From a checkpoint of a small transformer trained on Wikipedia: capped logits.
Each number is 128 + 32 x the weight over the matrix's rms, rounded and kept within 0 to 255. Layers, rows and columns count from 0.

# layer 3 MLP up, 512x128, rms 0.14, rows 150-155, columns 0-127
[[148 143 101 109  91  86 143 101 168 129 164  91 166 109 131 143 131 138 166  65  95 110 164 114  50 107 149  45 129  83 126 170 116 111 133 154 110 137 126 165  57  74 114 166 102 144 106 107 130 114  96 111 149  90 135 116  82 180 181 100 119 146  77 111 170 141  85  88 134  93 146  83 127 188 187  91 128 175  60 180 142 182  95 169 159  99 158 125 137 102 126 170 106 136 132 102 105 110  68 103 115 120 217 155  75 112 160 115 174 159 154 154 120 149 137 156 107 118 126 145 182 174 103 171 116 118 115  63]
 [148 115  70 175 161 116 170  71 112 163  87  90 150  54  98  92 151 122 199 170 162 123 126 102  87 138 114 100 129 113 107 132 109 114 169 128  84 163 171 124 117 153  78 101 102 195  98  85 138 147 101 127  48 149 183 139  84 170 111 133  86 121 161 133 157 157 109 110 173 169 167 168 161 111 177 131 105 147 147 136 106 122  75 149 153 116  92 114 137 143 116  89 107 135 138  84 190 112 146 155 185 141 118 132 171 159 122 122 138 153 203 143 154 166 161 186  96  95  51 161  91 151  92 118 133  69 174  94]
 [ 84 136 126  81  67  97 100 163 194 163 123  41 151 134 186 124 131  83 143  93 192 129 122 166  94 149 166 175 159  73 128 225 191 128 146  93 181  99  86 113  93 112  68 117 144 209  73 122 140 105 186 140  58 139 169 122 157 127 103 128 198 145 142  92  70  50 163  15 187  35  45 199 104 190 145  61  59 141 144 125 171 149 163 159 143 179 106  52 172  82 107 150  85  49 108 137 139 103 178 140  59 100  88 101 121  94 132 169 112  96 197 123 190 189  70 169  69  53 180 190 144 203 151 155 159  86 155 169]
 [152 108 142 142 121  95 145 130 143 136 150 123 152  58 150 166 126 171 150 161 139 122 107 166 144 176 111 134 101 105 102 141 111 130 109 135 113 176 108 134 113  93  79 123 157 154 124  98 113 167  91  59 145 132  93 138 100 194 140  50 156 130 135 110 128 116 130  51 100  86 178 135 132 134 151 101 143 147 106 136 112 188  63 140  73  95 103 101 117  54  97 133 101  87  73 102 157 164  79  73 129 140 252 129 112 141 166 114 179 135 130 158  71 164 163 188 126 143 106 123 142 181 125 221 131 114 110  99]
 [ 87 122 109 130 114  85 146 136 133 143 120 169 145  87 108 165 143  83 190 105 147 165  81 112 119 101  73  88 100 145 174  90  85 150 110 176  95  81 124  76  67  73  63 193  93 151  77 107 105 142 140 143 163 150 113  88 151 157 130 137 135  98 174 127 111 129 129 126  93  81 148 184 143  99 124 117 183 204 110 135  94 147  91 153 126 122  82  88 121  36  87 128 113  70 110 158 121  92 146 121 133  64 141 151 106 200 161  48 204  99 104  83 144 205  88 180 157 118 141 148  60 174 112 138 197 152 127  70]
 [125 171 142 148 139 150 102 124 132 113 141 120  84 148 197 120 126 163 128 115 125 109 157 131  67 139 124 146 155 140 119 155 163 121 102 151 140 124 108 116 137 162 134  95 148 121 125 127 109 100 132 102 117 138 131 137  62 149 114 123 132  86 120 169 173 126 115  68 143 112 125 173 131 157 142  99 107 131 207 157 152 144 119 149 142 132 118 122 113 119 184 121 150 168 176 165 136 198 170 180 122 126  82 124 161  90 135 170 143 128 145 140 128 125 130 113 137 139 142  78 161 142 150  89 157 143 133 153]]
# layer 3 MLP down (transposed), 512x128, rms 0.0318, rows 150-154, columns 0-127
[[123 186 189 131 122  98 101 109 187 151 118 115 124 135 154 145 149 158 108 125 114 231  78  43 145 134  98 157 116 147 138 103 189 135 158 131 163  82  90  94 133 122 138  97 137 107 182  72 170 179 103 171 120 150  40 150 153 116  65  92 151 101 158 169 113 111 173  81  61 117  95 180 154 151 128 113 156 111 116 112 168 102 116  86 105 119 117  87 168  82 156 100 147 125 123 146 132 133 158 128 119 123 155 142   0 141 177 106 133 159 101 110 125 146 108 123 190  89 186 150 151 140 159  53 143 140  99  83]
 [125 137 206  98  84 159 130 178 138 105 155 123 151 175 141 165  90 133  18  95 103 116 127 166 155 141 118 103 154 128 160 100 104 142 143 113 131  57  91 102 159 123 156 167 173  64 115 130 134 119 171 107 207 111  71 100 151  82 147 134 149 108  88 100 122  89 142 128  99  92 106  79 148 131  84 108 122 144 156 112 149 154 172 150 114 131 172 162 127 121 149 189 141 116 117 163  74 150 110  77  59 139 167 128 109 119 158 158 149  80  91  88 137 111 117  93 160 148 190 130 173 108 179 161 128 157  75 153]
 [118 165 119  89  92 139  69 138  90 130  69 142 146 163  89 133 161 185  43 202 130 165 131 174 123 168 139 117 140  91 115 179 190  57 137  78 101 105 146 174 148  92 175  81  93 192 120   0  55 120 197 159  41 139 115  37 144 135  66 135 171 183 107 132 110 146 182 104 164 141 136 117 131  89 129  79 109 215 135 106 120 195 123 177 109 140 147  74 116 144 128 148  49  98  89 120 234  81  68 128 103 167 194 165  51 120 153 153 104 107 180 157 141 151 182 144  92 121  82 108 116  56 150 174 182 134 166 119]
 [ 59 143  23 109 116 138 131  85 184 163  86 131 134 108 177 140 167 101 137 116 144 203  97 173  98  68 126 151 160 128  89 129 190 155 194  23 166  81 116  99 156 123 129 110 104 133 144 124  84 133 121 195 118 159 102 136 133 118  92 181 119 120 181 167 145  84  96  67  89 185 107 125 155 121  77 140  85  94 142 103 159 148 142 152 192 114 121 145 145 114 186 127 179 110 139 118 129  37 211 143 138  52  99 101  56 127 161 122 130 141 169 142  67 118 113 132 149 150 161 151 162 137 112  97 104 138 113 116]
 [189 126 168 146 126 173 152 110 120 146 145  77 116 142 139 105 108 149  79 129 114  87 145 159 134 155 186 128 158  94  61 161 176  83 149  60 164 154 128 147 189 183 185  57 157  91 141 174 115 106 118  89  83 115 116 168  97  94 114  90  98 150 106 188 169 158 116  99 147 118 159  87  94 194 131 107  73  71 156  95 180 138  95  88 106 113 174 167 150 215 156  86 135 174 154 125 129 135 121 136 140 196 104  85 119 106 113 156  40  99 143 162  88  82 191 117 118 134  69 156 214  93 130  82  56  78  93 145]]